Part of a small language model's weights: 2887 steps.
Each number is 500 + 25 x the weight over its row's rms, rounded and kept within 0 to 999. Layers, rows and columns count from 0. Numbers have three digits each. The size before them is the row's rms in percent of the matrix's.

# layer 5 MLP down, 192x768, rms 0.153, rows 0-50, columns 128-255
103:493531497532498448486533502529446479515519521493421537496483524494490496479493409508511472489502543491532522518515531453500502482478518498461479444516550540485483532539501525482502500487469552503509501507442498521490528517487505562491499514513479522473470469492535494504532516470481500483465514511478512504517494451494476468476509494514491460500501528480510491520516509526494479522487
098:511499494473478523505449486532529484495495489506500489510485499527501512555486524490495514536458492457444498576513472513479461526454493471521492449456507472487498514512467549539480512474482481502478512417505458504466497502498512560488512540513501496531498511502496516502473499495520478460491496513478512494494505535511476507491531482506477546500478488531515500505546492498509489533469
097:514518487506488473478534498477498522466480507531533518483483530510513484460469499535478518494503507557546459523462470493476533488499538466458522483476475526490497506485444517492494457479474501490540550530481504517500527561526520520509459477524466486490487482492524518504501515485490551532561533499493479527479504488486523508534547494527541517493542518486523495529474511482462498504533
099:503490531466483488510492494483512498514485519502484505500476473540486527529482510521472519493499489483468473511478520490531477506518503521476455517501467499514518468476512472484474484487508485503534498495523504468541513498472480491483434532486480492485441490490494492481499498538485541487547468520525501501462545509498487462493445515514480498492537431524548492479509495494527501474484
095:516487491514475492535508532475522476504514495521463517514533455495528465441512507498500490478483537492520492466483462450476516492498497531518517472515513511424509503522474482493522489454505530478523482483484487517491520511525521507540452511507524439535498520485522476493509474488501522497464526492480512496496519509469455491520463503485510489503496481512519487504501498482507498490492
102:487511494488516476481524514451517502492485450439501472497480514529464509490473464500496519501473509525503495526442510502496463515492481476467490457524516451470475480515483486517494547501504488460485478501510500503501500501527478494534556458487514485568485505475535519490501487477490495494463504498503503492523518495458475498536526522543477503440471488486507463487519509481514470507503
099:505510460492510478524497501537449529415467547479493453490451524544538541503534475542498538508523479516531468483449556487505480528489502548517475534481523481523536519494471503517491483503489533485510538522497504509523485501481478500504532453486479515473483537515485491467524498479492507520513534487528450521504519547488534538476544455487475472508515523473486476482514454510563491532508
097:487557540513485521484486507501468483469530489494485461499511521503502487472530513512492503500512515483519539506515477524530494500482514502473580482522500532530499497477464496449488518520490480503506527507496507487501503470502533540522456539496491512553472452483488481530467481487539475465485494493482483518497482503516532507518475523510525450486489510448514500515490487549523493528522
101:499506506507485495496522508506515484452527475494492519509471479508515549484488500521515494477513523486520474518492506470537514456499497512511441537506514493446458506494517518522529463546510476479526515452527500527523518488501499507535547512507532492466500472510514479501553493539524505522487479507522511554470484487544445488507549502541521510539567507484509546503505505452480499521500
103:529528523507501496490496518501512443448473522502525437495504510526434488445495448482535500466517509529493517546535494506523452548509491503516525501492492521468514496545522483520488481491534495470535505469514494530520469469511500555497557491462506520513481525504492527494471491482502489467496514493526519472424552462498484492542475532490481479502535489479562494529469520484535483502501
095:493502501513541451518463524490487503475480491492520505469472524507502543455486488518488479523533525492536461502488495512495531474495511509509524464522477514500513503501499531482492469503482465480454509512492519475491499476535478535533519501476539476483495491489512506478497467529495526516525535470538473525498505485483536443509501543474485458557483465476505505502521505442481514469504
097:503536504543478483532500508524542517457533480509509515525468470516479511512519504477492504518460481492463483470488507440522501504530525509507481524493509516486506569478505496488541506510439488506485493493489469492487504550475497573537494515491546467515532487519518466524493517495468490474461508467473507511509529459450437492469431486466504492536533507530482501500487527449496504485499
103:532511493496504469490473518478543538503519487519521524522520517503530465551515514527540517466501468464507483461520468473498523543527486460513499485517458476466508504505488509525455502562520486482493492520528518491525472487462491475496487594474509489524535475529494518432476506494500492461543486472504508507514485483509510502478481449469511537476471488511508449525506498460524476544485
105:514511498486488472502499494490507449470503452503576493468470548477471503497501470504457518477495459500480507514483535481495474494487487501512481525503542492503511525466465443470482504490522506484491491509533431498542472481462522521453517503557506511527495493500543523516477511496505494503516489532496445456504515506494490536490526488514480512497471498470485516499512461455483523452450
100:502480496485497536463446505479507490488521529531540464464500464495529552493536535529516495517520504535536509502537472517499483480490495482521499499502452549482468444487527528507531509520480500498512532479517468517463501544551510487475518478513509485530530510527504501485507524471479530510510489528487508469478508509541488525493514481505492486496453489531520451548486500429533482497515
099:518490495491497505505507528446480515495525492479517544470455499454524494500495474505513490456478499491458512446525474481570520493492494469547463495490469484486494475499506531522525459459524507518552493462530484512532460514492474493478501518473519508482528521493466505525520500502519534497497499461505495517483494524529500521519500477527513506495482520499471478514505523493511495514533
102:511571589477493525463512495514457518468537512517502498518517511483540489469517523517497514509527489482515464511498509521502448484497474527527476526501469512529483510481492524522519483517493470471500480473503488509481510503489446472491550541508523494480517463547482498517502525492503436464481497525512513461524488528526456535498520556457482456535526494484496501530476510481514511548514
100:513473468464458476534477518482510516460459506459505509487472495549477530488474479478475472507538555520504497517485499551491461470521487521500485487502481497508508520460507461480489475517498519502501471509536498473529476489518488488467486487524497474470486546518492524488485542507520504476459524484488476516488524458510478466483499455503455506556484486500509527506503511530501482503480
099:514520496483516475498476480539520520486512459510479570467514448474462479490519543480513509504541516443483467474525504518506508504465512461469500480531477448504520472480511527494510541493539492486487473517482493466488452569511448500451485504507505496492527497478478493484516520484505500528472454516494561496542472457495501453513483528485528522473533526497498497491548506529513496505456
099:516470496509523477506506520469513490465489431476483470526510541492508516537433501468513490518496513514460506543500547487529513484518519475527480524485486531482496515492526463486499550534464485498471518476509514493488487498532503496526493460475512531505509514456500492516495454512478515494485577541507473504526483508498555448461494508501519489467492530468535533510477502518516463467505
102:505449498493468504501475512485487481461486504530483497508468466523472562545502511492504506489522508480549524511520457497516487478500528492487510485515485479521533482493481482512463483459487507538514467543497482516488497494517507504451521479538508545443496490500513554522490522474475539470512500466481499499511471458516511495493520471527504494520571474496511485563456488508510521484482
101:524493475516530530499520484469469511495507526509537479538536519513501454493529478507507532475480476464535531510512500486453563487484472480490530515525490486521471472507488528524530482460502519511487518501491493514476527522493526468499514502542497460529481502512463543469509474529511490485494531473482576504528494556503484519485518479463537499521458524498519526470526478458510501497509
103:491493495523468525569473479492467478501497504462503465513504502547531495457536511519507487519512521516502543510497521465519473490454486520481473467471519501491481492521495504517454530473491482553497489482478500481445499514478521520564543506528482558517500513488498528519485496500502511494490540516539491481474457490515522507537485486508498473495531504495508531491473509468525517480534
103:540478522513492487476457514499485487491514494512501494469474462512462458504506482475488523538454472481526487489536488465556521491530497485456567490478505510483504423541511525486478516466427491522464524492469492497516540462470500450479472528494489492447485478518487553473483517572477489510483524490513498517482536526508507485532481467486478531520509518481492482519527516504461479523485
101:521508510490520512480501491503505481531478511500490515485537532516526513508535521487534529512508522484499503521554510472489478496495499470555487473500479498472495512504554518493526488555511514502537510486498517494527537509530532512534484463489477510482560507473556513481517523494497518521471462504480522471512464493505452446508480516523474500512492517517431475451542498516495498474515
100:503480450516475487518455513505494495540535499492491513499479507525478496504506474472465492541496537493508508491487485506528481539473515495490507515486510507516501540493478493500493495497470478502539481484496505493475506526478534509530539496511494519508493471473457452499522531526477533566499485536471516520509511494457450478423518476519514536520493522525510466533460495514452471511501
104:464523505498542528513498510507513526489509497523499496481525479487524490501529516473487539517491504521498510560511466460509536564525510500549475494468503500531456515502523512492505533498500487546519501492530500511500517515498510497509525508509510482495500473507547499490504492532478516488510521461529527552486531508515519502450458462460512519497498508520513491498533506495478511494517
094:502522475518484514509487512511495498473474526567532485510499480491530528506561510522462553503467505481460519523488458495512505494501486521475507494462530508541537514479513524497495458494509485479477464499504538512512477508508511506488517508449516507493519496497510519502537561546528572537515526464464496495508497472500492484451477502450474536534543484525491493523490474508519480482505
096:533503485514472505515518487506477548497494534482513495520505532479520528470512529497527522480485557444500502537570502518510483475475460524512477530469470495540519519547526507476466498486499513529450515496514517525524504492476509499495550541529527495465496496509472500531460457488522528515514496554472491497531526552504480485516489472449509498499510475533514545470488473538467508505503
106:462528488532475507523455510537507509557523516518469520537485525545533504488495521467505476500512483522471507478487527485496486541520492495477505530497517511492499490559497500429484474477492523482493512541518482477464474520499472488533492526499524534486499477466505504543462508492489494515532508461502527509510503509458450494496539497503495465482527522506495510505530480511468488527489
102:516502497496521502524541508522526508489475519521507482483453501489528561520496519518508460520458509504467545533470496496526465500512542489473477547482530513504502477509492504526462482480495476513478499471539492513492494491525520522532480544533532501531512505510487516510532478476505519468492499549458544482465494469529507527497502471476488467482478512532478505482512504487539490519490
101:521532485491511469490476470495510525507447497526522520497480488572475503513497535507533512497489483501510503467462488546539478468505494496507541522476498503515502541484459503463483514485467434522523521497523493493465487437529470481524508485454483522519475503522505543468523517530447418500486540489509455456478543466534492528472468484545466491515475448514531498531476465432510503493455
099:493521471500486538497474510505558527505555507515482508531476481504525500477532498470471504499484500518479550533518470459571521516516486531531503502516495482502505482503501486512501530519485502489534484500499491468483507502509551461556536501463524496560538489498457488471514520514463511539513515498515546487497515470495473489519487485472498482493506488494449514513492520493445483473497
101:469500502542491499507495481517480464505495459521479477498498522462481441509499494463515491540553483509487522503479543482490511433480490476491556483495480514494489494485491491485491482506475505523516524534491479488490490478485500476516535484501514465484518440476443542484503470503485513463474528490495527514541486481478510501478483534473499486528484499510500440475500535491513479498468
101:505562509515499472468461503491456495515518495456502509487515498497531488509517514500484506533472444509483508486499425508517500458449521511504529527499529484504488555518528481534524510522498534499513507516491511478529508478494510530530445548538474496525523488533493492505536501451486445552544535459479478479500485469499485490503492545478503515479507469499451475524505531449489514493494
099:510534507494469494534501506496517475481509507490506542511520487492469498516535498471526440518550467481495557535518502500535453494498475523491520527519496508546503496494503482474491529480516509522504465521497463503524487522502511471513491537557529478469495502501548500514520496515523451515519474513473488493494481491470545495507495456491486475511535460432479531536452520523512527524507
107:476527514506479472486517483462504509460492494514493511471503511552481521544514498480472527507525522523536480509553472467492473463522495516509452502479497524500490512488493500490479447505505517491504499484502462552485482470492487500489480485492508471550507515487526501555504483474520518465447518523466498498517542435521518501509486472521433492521521507495475493497506488514526520453490
098:487498482479506486499537468550437512492489492499481513497485524495487477524485455489489470507532488518476478477465510509476485519485431520531519441498515515546482475531453515503474467517517483477542507500458498494501500508565523432507496496466491521501482466504464504483482501485512478455506527489503498461508465467466476476454501509510517494476491470517490492513479509507467486480502
101:491508494487506528464470489496488475507472499491515477492472502441532500451495460496509482531502509486520481490503468489552517487515464489485487496504454463518479512521498504550502543501499501454479522489481408470509538466476503516521507497534473538497484505451464509489537478528493498508526497539513522520502486529533516484468461496441484460503548504472500438476470498483504486505510
100:466441504494537488502518469514448469465496481537489479534490492570516506520457482473493526504500494470517491498493468485493525483477498535518532458522493488498539505568516489530506504529492475525483509513456480461474494482487480524540472534486554502533493485462500485532488494511499510488504477524552492489518504490524494497495504527522499525486507531457509522475445501504500489525523
094:522517510538454482486517538484470475517489503532513534476492479480463534522510519491537514461463502489482528407478477495494500526482485529471533490467544477545497477533481512529486512503481497521505521458525476502472518507494505507483508522467499516453465458483511511519550515510511488537490518502477446501524496496522561467513470456510482496418533485496504499520483470538515487551498
100:498480548434501515496528492499534540461500525490431474488511511546492536514526484483504500471481515463483513539530489489462506508524492484521471470427499506453462504478465477506523505485531470491483503486490503483489488456487453482498455530440508500520539486486562499456504499560483567494473513495487506506509515489504508518497461464554515485503493502564501450521530509482540465463504
108:511542530508529531484479551540527457480498525492523502519502533511524516493485507514512505506508500490516487476478494515487466586503487496494517495459501502458529511493505511514475480491512481457497507555518501513486523509490513498480498489467491508503534487500486468505497533499531486516468521474502520465489503512470492494451460507499536515538483525504497496494539516497503499519502
099:506510464494530501505538496462527529484486498487462481502483495510511521492495472469486512468466550480455517489525464524452506485510523490508503497515510503490504519512525495502518526512476470490453525450481458496534487459489472522522440498483489501495494461493495508480500482490519518492483510549549460509466489494484488494530503523474494539486473512502492487475469503447506539491489
098:555493508498469502480495525463446491519509552536514487507500499486505434499494516491482495476512474488491517526500498490538532499497501518460517456490506492489483490495496467529477463479525473472507524501470526515542483444562530495587486510504518537520456488503492520518492505480491537505502515509514488524497470464549499520496459459489510499551486493519531507522503513509529514489503
097:482472472491520503476493518526491488505491477515471509500519500476491447513490504518506541447528494545494513522489431494515508486491512521529476486474484482530525498539484536472473492511510463444495545497506525522477513497513522459512546490473495489501485498535490483516515500524496499551476503513481508462533488519507516497488528543492498461487472511471490495522466509530508498535465
096:516493449500473493512531510521480528512500506517515502493483511498490527477500488481508517488472534515488485461526528494485518513530469507515463484496536501517490590492497496506524495516511514518478495554433488541505496503524521505510518558504508498520467503496521463500524474496472482526465430517511497505545527495459533514497576481555517468509470480475542480502500516485470471465495
096:496502507537479462441506502532517503542475527513492521523464461470512490488476523515541535521507526501493518509548476487529474463514472478513509510514508502551473481518455526485518501482535499485497471470480488462500505520479500491489477502503504531476472493454453525474516519488494512508538546494550543496484527454511451482528447509510460515519517469477527484510543477480543503526504
109:498479480514512513489484540554487492528542553491487503517546513463534506531501518470472498529464527532483474541546500530537529491459489510515516488478466477486508534512532536511538525524517493489529516472436518502478459506494519512497537489481514498530472464476501460498469480529503461478496499513506522488502493519482517489495506498530491527518480465497471511462501510554467493465491
097:497538540466473498501483551503487484490483468487468461515525534458526467509456486520508452488484505465439504522511527495572483525517498485511517430492498504507503479483510453528458517454539506486540485503444465541522529491482524505541508471491495516490502537462496498548526475556484505459468467501510526523522521479490509497479518530491516499501491498507471506515482470492508561488520
098:544508482504472476528530501529512526484528535516524497521533482492506502503480490494535523499525520518500494491487507513509521487494499498444528491503511567515480489496496514532473525499507518448512489493533480494536507461516505479549524499463505469479486528535471465507513485489501480547497468523443525508520463517539502521474507483498514511544445476498469472450464513478480494506524